Weights of a small transformer language model: 8 heads of 96 (1 for keys and values), LayerNorm before each block.
Each number is 200 + 30 x the weight over its row's rms, rounded and kept within 0 to 999. Layers, rows and columns count from 0. The size before them is the row's rms in percent of the matrix's.

# up: layer 6 MLP up, 4608x768, rms 0.054, rows 1606-1618, columns 640-767
# down: layer 6 MLP down (transposed), 4608x768, rms 0.0224, rows 1606-1617, columns 640-767
up1606,099,221,228,205,217,218,266,192,235,221,208,249,195,236,212,164,223,196,236,249,234,225,156,253,237,173,239,200,164,190,223,176,215,219,177,240,208,232,195,182,213,194,208,159,225,180,189,197,243,193,219,213,205,205,195,166,270,157,202,178,187,230,259,240,169,216,192,223,178,241,254,219,233,212,224,206,286,233,233,214,220,227,159,166,174,209,260,208,151,199,194,206,182,206,219,203,190,149,176,172,212,234,221,248,241,218,212,236,227,225,179,194,175,201,232,238,210,156,213,190,231,196,152,183,244,180,268,117,171
down1606,104,191,198,195,203,236,208,187,200,197,215,189,226,179,197,228,231,203,244,183,167,171,207,211,229,175,191,202,209,183,165,209,186,175,144,189,204,194,191,143,187,206,162,165,138,230,238,195,186,227,175,176,193,223,205,153,222,192,171,175,217,185,242,181,245,182,180,230,191,238,135,265,190,207,180,155,163,218,227,231,125,160,214,232,250,218,215,203,203,226,184,196,170,228,203,212,227,213,206,204,207,193,139,227,261,201,237,202,126,204,203,198,250,244,151,148,218,215,163,185,219,205,167,220,166,201,150,213,172
up1607,095,259,189,114,192,151,170,227,227,158,181,169,186,198,227,226,214,211,225,184,240,171,241,219,179,211,182,202,247,219,213,250,242,185,187,157,199,178,175,179,203,242,176,174,192,192,218,185,223,227,184,215,214,184,190,258,200,236,236,226,217,224,224,223,212,165,156,191,218,203,182,173,207,278,179,238,254,210,199,212,194,124,179,206,172,160,180,209,227,220,114,242,224,193,170,185,239,180,173,162,157,127,199,197,225,244,207,212,161,234,195,188,169,204,197,164,158,231,135,206,246,247,211,204,168,192,231,160,144
down1607,096,191,133,266,232,184,208,151,224,248,192,153,169,184,187,167,175,166,194,177,176,220,223,241,184,235,178,235,212,228,193,206,193,197,230,204,232,194,198,238,222,151,211,198,213,197,168,198,206,233,148,184,232,206,165,225,194,148,162,158,239,236,235,184,224,261,209,183,217,234,230,204,206,186,179,215,263,150,164,160,155,202,191,128,228,236,175,169,209,228,199,234,230,188,190,246,244,253,230,164,221,212,202,188,169,167,218,182,240,233,225,157,219,197,228,223,162,162,218,207,196,145,164,202,224,219,193,231,205
up1608,098,161,199,181,212,206,256,181,167,190,195,238,185,233,196,208,185,174,139,217,172,162,205,217,265,234,239,193,219,213,240,234,190,215,200,188,234,221,179,174,243,206,162,173,223,209,230,207,182,176,223,205,195,191,188,140,177,224,184,213,216,244,245,198,196,207,235,179,206,178,237,218,150,208,141,258,214,217,193,169,172,224,165,189,182,208,187,196,200,213,231,229,210,210,158,162,126,207,221,205,175,208,196,150,213,208,214,162,201,199,184,159,161,142,158,199,220,159,200,236,261,180,205,207,195,239,212,186,179
down1608,098,196,184,172,183,260,224,252,189,179,163,218,220,181,250,266,196,225,216,200,150,249,222,224,196,271,211,164,178,198,175,192,150,167,183,208,168,189,169,203,157,202,178,174,233,150,204,139,199,233,189,163,156,176,183,173,197,224,194,248,166,177,211,259,240,195,191,206,186,204,159,226,220,166,175,226,197,232,220,191,265,234,237,192,251,180,103,192,187,199,160,169,215,281,220,237,188,230,198,190,258,195,156,155,185,209,219,128,193,297,177,225,221,191,186,237,189,233,200,223,172,189,250,160,182,155,169,249,218
up1609,105,192,163,210,205,198,214,209,265,179,215,177,201,190,207,224,224,180,220,169,169,162,252,242,165,244,228,238,223,196,233,185,236,194,185,198,175,176,156,196,103,228,183,193,156,144,175,158,199,176,209,143,250,177,196,205,245,221,199,196,205,189,222,151,212,213,186,214,178,147,176,248,204,191,173,193,158,169,228,232,174,123,201,215,235,207,178,193,227,199,209,217,261,226,257,184,204,182,220,201,206,151,172,193,238,219,206,164,154,215,204,252,145,208,167,227,208,197,217,170,216,181,226,213,143,216,168,201,191
down1609,105,261,209,196,201,177,243,196,210,191,206,210,178,205,201,194,166,197,158,186,226,200,201,201,189,177,204,208,208,192,186,254,185,177,177,197,172,177,204,229,214,230,190,118,217,208,228,178,198,194,190,230,215,136,296,225,161,236,217,209,199,214,183,214,255,211,174,190,270,227,224,210,219,169,243,215,183,204,214,187,220,185,217,240,172,177,204,141,185,253,173,153,230,203,205,217,193,187,211,249,225,220,173,197,230,234,214,176,199,160,221,179,179,240,117,159,202,224,179,199,207,180,190,222,211,226,262,184,172
up1610,099,182,202,182,181,168,263,189,192,185,192,207,209,220,219,200,169,235,218,253,210,220,221,248,228,191,149,170,222,222,219,154,216,130,223,228,195,182,256,203,203,209,185,195,208,235,208,202,203,220,177,219,182,236,201,169,217,222,190,251,202,233,221,181,221,182,229,200,235,187,154,236,196,173,193,149,193,224,222,157,213,168,143,252,199,172,184,180,153,261,140,211,210,229,232,197,218,149,227,271,206,198,159,175,176,164,221,95,175,151,173,195,187,193,186,205,187,169,204,158,249,182,204,184,192,196,194,233,218
down1610,104,200,162,217,184,198,179,174,218,149,167,185,186,261,195,135,191,158,195,157,218,184,205,170,189,169,175,205,223,188,177,212,166,221,163,254,182,202,243,245,162,239,235,173,185,165,158,193,196,194,201,251,215,170,218,189,218,177,225,203,245,198,214,178,157,178,163,176,151,239,228,241,217,260,204,209,129,211,226,182,190,186,210,174,242,184,179,192,213,228,192,216,237,214,137,196,178,246,188,177,211,207,190,204,212,249,245,183,215,181,198,139,189,163,245,166,211,204,238,205,184,270,178,185,167,214,174,158,190
up1611,095,218,210,189,210,176,184,184,194,188,173,179,203,187,197,214,155,195,202,205,228,233,233,181,178,193,191,175,229,191,293,223,202,173,209,221,204,177,214,198,169,301,166,176,213,166,213,208,155,215,209,180,167,174,174,223,238,180,248,251,196,176,229,188,197,91,220,213,202,187,248,231,219,203,171,190,221,235,226,218,208,211,212,199,175,252,202,190,169,176,203,185,188,239,215,206,182,226,221,192,176,230,196,172,179,186,155,237,183,236,198,253,188,163,169,235,231,211,259,206,214,195,215,155,203,243,245,180,178
down1611,092,194,231,167,199,210,190,248,202,191,204,178,218,218,166,156,268,206,188,216,213,173,199,180,187,156,278,242,219,178,198,170,202,217,235,158,251,224,221,202,210,164,158,149,187,206,234,246,183,209,178,173,231,210,165,151,211,194,166,261,180,192,244,224,241,159,191,137,180,220,173,253,219,149,211,220,169,149,217,191,214,196,180,156,209,211,249,184,211,242,240,230,249,177,164,241,206,162,171,205,247,178,167,213,152,257,160,222,218,231,215,185,209,172,203,183,188,233,207,160,179,219,169,220,183,216,192,236,212
up1612,100,168,203,229,228,195,226,154,161,178,227,238,214,207,150,223,194,158,221,163,205,197,224,201,201,206,221,218,181,243,218,157,185,222,236,206,212,197,137,196,248,184,156,190,153,182,197,161,178,189,182,185,216,278,209,209,170,162,166,208,227,226,191,138,211,220,178,191,156,199,200,190,198,201,184,218,157,148,167,221,143,217,205,218,170,234,166,193,204,197,232,219,175,203,150,261,169,149,156,209,197,191,216,188,184,236,214,241,227,189,188,191,162,137,202,222,224,161,153,226,201,223,178,174,210,189,193,208,220
down1612,099,218,133,226,216,166,204,162,233,223,157,219,210,205,246,199,191,175,216,189,207,211,202,186,122,175,238,197,232,214,153,187,196,190,202,155,288,231,170,262,190,146,91,182,246,233,199,204,202,242,209,166,191,182,185,169,193,244,127,234,181,223,229,164,208,186,182,232,162,158,154,253,186,239,196,203,208,238,173,238,156,212,214,223,208,154,202,155,201,233,187,205,194,150,201,212,154,230,225,237,199,211,218,195,226,206,192,223,218,251,195,173,238,164,191,160,196,194,204,261,165,182,254,182,212,195,164,161,208
up1613,097,172,195,210,183,208,214,221,183,178,221,191,146,215,205,203,250,197,195,218,198,203,181,246,226,133,244,179,176,242,226,224,179,128,262,167,204,221,237,178,194,255,201,164,165,229,209,191,257,191,175,174,159,179,231,222,240,156,172,228,190,161,229,127,211,185,169,139,184,211,181,223,233,221,226,177,210,188,134,188,255,221,195,182,157,168,131,246,178,212,178,227,232,210,233,229,189,221,195,197,154,245,177,230,234,208,185,181,186,225,184,239,172,187,203,206,210,157,209,228,254,268,183,178,187,149,189,150,165
down1613,101,196,224,191,248,182,221,183,204,190,191,215,207,177,163,229,165,143,160,209,190,238,200,170,229,167,246,165,207,219,215,194,227,224,238,204,190,227,215,164,210,205,166,284,213,189,182,167,186,168,172,185,187,192,197,228,169,218,203,191,208,220,215,189,212,221,183,247,217,187,224,182,189,222,166,223,184,229,231,200,239,186,205,154,165,221,129,226,218,189,228,195,176,258,205,222,200,169,175,273,191,206,218,171,211,189,170,220,159,173,195,220,187,251,177,212,176,202,211,224,216,137,232,167,143,191,256,222,266
up1614,104,250,210,179,187,157,198,211,224,217,201,280,217,176,225,181,225,248,232,228,220,187,212,208,229,234,189,198,196,135,150,182,156,217,234,212,260,161,160,183,191,219,173,222,196,187,192,216,202,173,208,248,218,148,122,167,218,206,177,228,175,211,190,230,208,246,180,178,224,230,192,248,239,185,223,180,248,246,167,220,253,218,210,171,184,243,231,175,201,145,195,171,202,232,261,218,225,209,182,230,240,160,114,169,221,195,171,257,201,202,165,149,190,144,200,162,179,197,202,203,261,183,226,211,212,235,212,196,198
down1614,106,185,170,136,178,154,212,173,254,173,155,204,160,142,209,234,175,218,145,185,182,178,178,154,187,211,195,185,224,252,114,173,189,182,247,237,218,161,221,157,233,238,197,240,237,175,228,235,176,218,183,162,165,214,165,190,249,127,148,200,208,221,181,242,159,180,167,213,192,151,195,202,211,226,179,225,193,187,208,217,206,182,236,153,185,200,204,259,264,262,174,192,172,177,146,208,207,251,252,193,207,230,238,212,205,150,188,169,208,182,192,175,187,168,179,188,181,218,187,182,230,230,169,203,191,153,206,253,171
up1615,103,207,200,240,208,204,172,180,218,171,174,194,190,165,181,213,195,255,196,230,190,174,227,243,246,188,161,224,232,188,167,156,193,224,237,188,194,206,163,157,221,217,181,153,188,146,179,190,217,208,224,198,205,249,192,183,184,286,225,175,204,218,217,223,189,215,214,189,159,157,185,196,191,224,279,195,189,188,173,197,176,202,191,216,165,197,134,182,143,169,205,201,176,275,186,200,158,243,234,202,246,146,195,190,173,231,236,204,231,247,220,210,186,176,204,229,178,185,181,206,161,219,214,184,170,143,153,192,218
down1615,104,212,270,251,242,221,221,194,291,171,211,200,205,284,185,200,230,184,237,201,215,175,197,166,199,185,235,210,173,160,208,253,181,182,221,214,166,211,203,201,205,185,195,166,153,173,220,200,232,183,186,232,280,188,183,237,183,173,191,167,185,198,159,170,222,162,207,169,219,174,203,138,269,168,213,197,218,215,232,191,216,220,187,209,184,198,239,194,226,181,179,248,229,184,189,209,226,172,170,210,199,95,218,230,216,151,198,201,261,199,230,216,139,237,246,216,213,186,197,191,199,140,155,149,186,211,175,209,208
up1616,096,182,212,243,214,165,185,173,244,200,198,208,199,199,195,159,197,214,271,203,203,172,179,191,209,212,229,246,198,224,213,211,191,164,159,199,185,210,185,176,206,112,267,169,268,197,199,178,211,187,238,216,179,237,189,244,160,214,207,216,234,174,178,207,206,272,140,277,210,198,263,222,229,216,215,211,200,238,197,195,172,175,213,204,226,174,193,185,188,248,191,225,217,193,120,213,194,197,205,209,223,216,152,165,242,199,164,152,241,260,230,257,245,227,199,239,182,233,187,204,183,148,194,184,157,170,210,187,223
down1616,096,221,131,207,156,251,136,252,196,211,185,182,192,227,151,243,165,226,160,196,217,247,167,254,233,150,245,177,214,162,217,189,208,231,217,170,234,181,178,205,228,178,152,237,186,210,203,154,185,195,221,162,220,186,219,202,226,153,143,216,179,205,215,200,251,198,218,213,155,215,161,128,216,164,166,237,242,173,157,172,177,227,211,192,215,181,232,225,256,174,165,238,216,214,197,211,134,168,180,243,216,217,223,242,179,187,239,210,185,171,232,167,158,129,212,211,169,165,181,176,229,270,185,230,202,228,211,191,210
up1617,099,152,209,146,206,220,211,213,213,199,232,205,202,217,191,184,152,258,183,258,215,192,134,198,145,212,182,187,188,180,172,176,234,165,168,192,166,197,187,168,124,182,213,217,162,179,218,198,194,214,135,213,206,214,197,183,222,202,199,223,227,211,216,213,216,184,200,185,194,226,213,243,243,194,223,168,223,207,201,213,182,164,145,195,209,245,188,117,221,168,171,183,216,210,221,203,193,245,212,215,196,172,198,175,175,214,227,177,238,196,181,239,179,207,162,136,200,216,179,157,197,175,248,203,189,184,230,234,209
down1617,099,236,247,183,221,202,228,226,207,200,172,189,216,227,209,198,216,204,180,217,189,214,222,224,230,187,209,189,158,154,172,176,229,216,189,242,166,241,174,224,204,220,194,254,192,249,199,183,204,210,172,206,269,223,208,191,189,207,243,221,188,220,186,161,233,231,224,189,253,264,186,254,233,223,141,217,181,223,238,182,184,249,149,226,169,170,113,210,205,157,195,223,229,214,176,191,246,190,166,196,208,204,253,268,169,161,154,237,207,218,133,193,207,255,198,210,136,211,200,204,227,184,199,212,206,253,223,174,200
up1618,103,226,201,215,235,213,203,213,208,199,209,238,195,177,160,252,170,225,243,230,243,172,237,243,217,201,183,224,215,176,193,234,216,228,168,202,188,171,188,172,207,183,235,240,161,193,201,204,208,188,123,262,161,207,195,186,181,219,206,212,206,207,206,202,196,181,153,113,165,200,226,167,246,206,156,194,168,229,209,197,215,198,186,245,177,225,123,216,157,195,217,188,165,165,149,224,239,186,163,254,225,212,174,224,195,181,212,151,209,186,187,241,231,220,209,187,213,256,189,181,157,198,184,180,211,192,232,189,194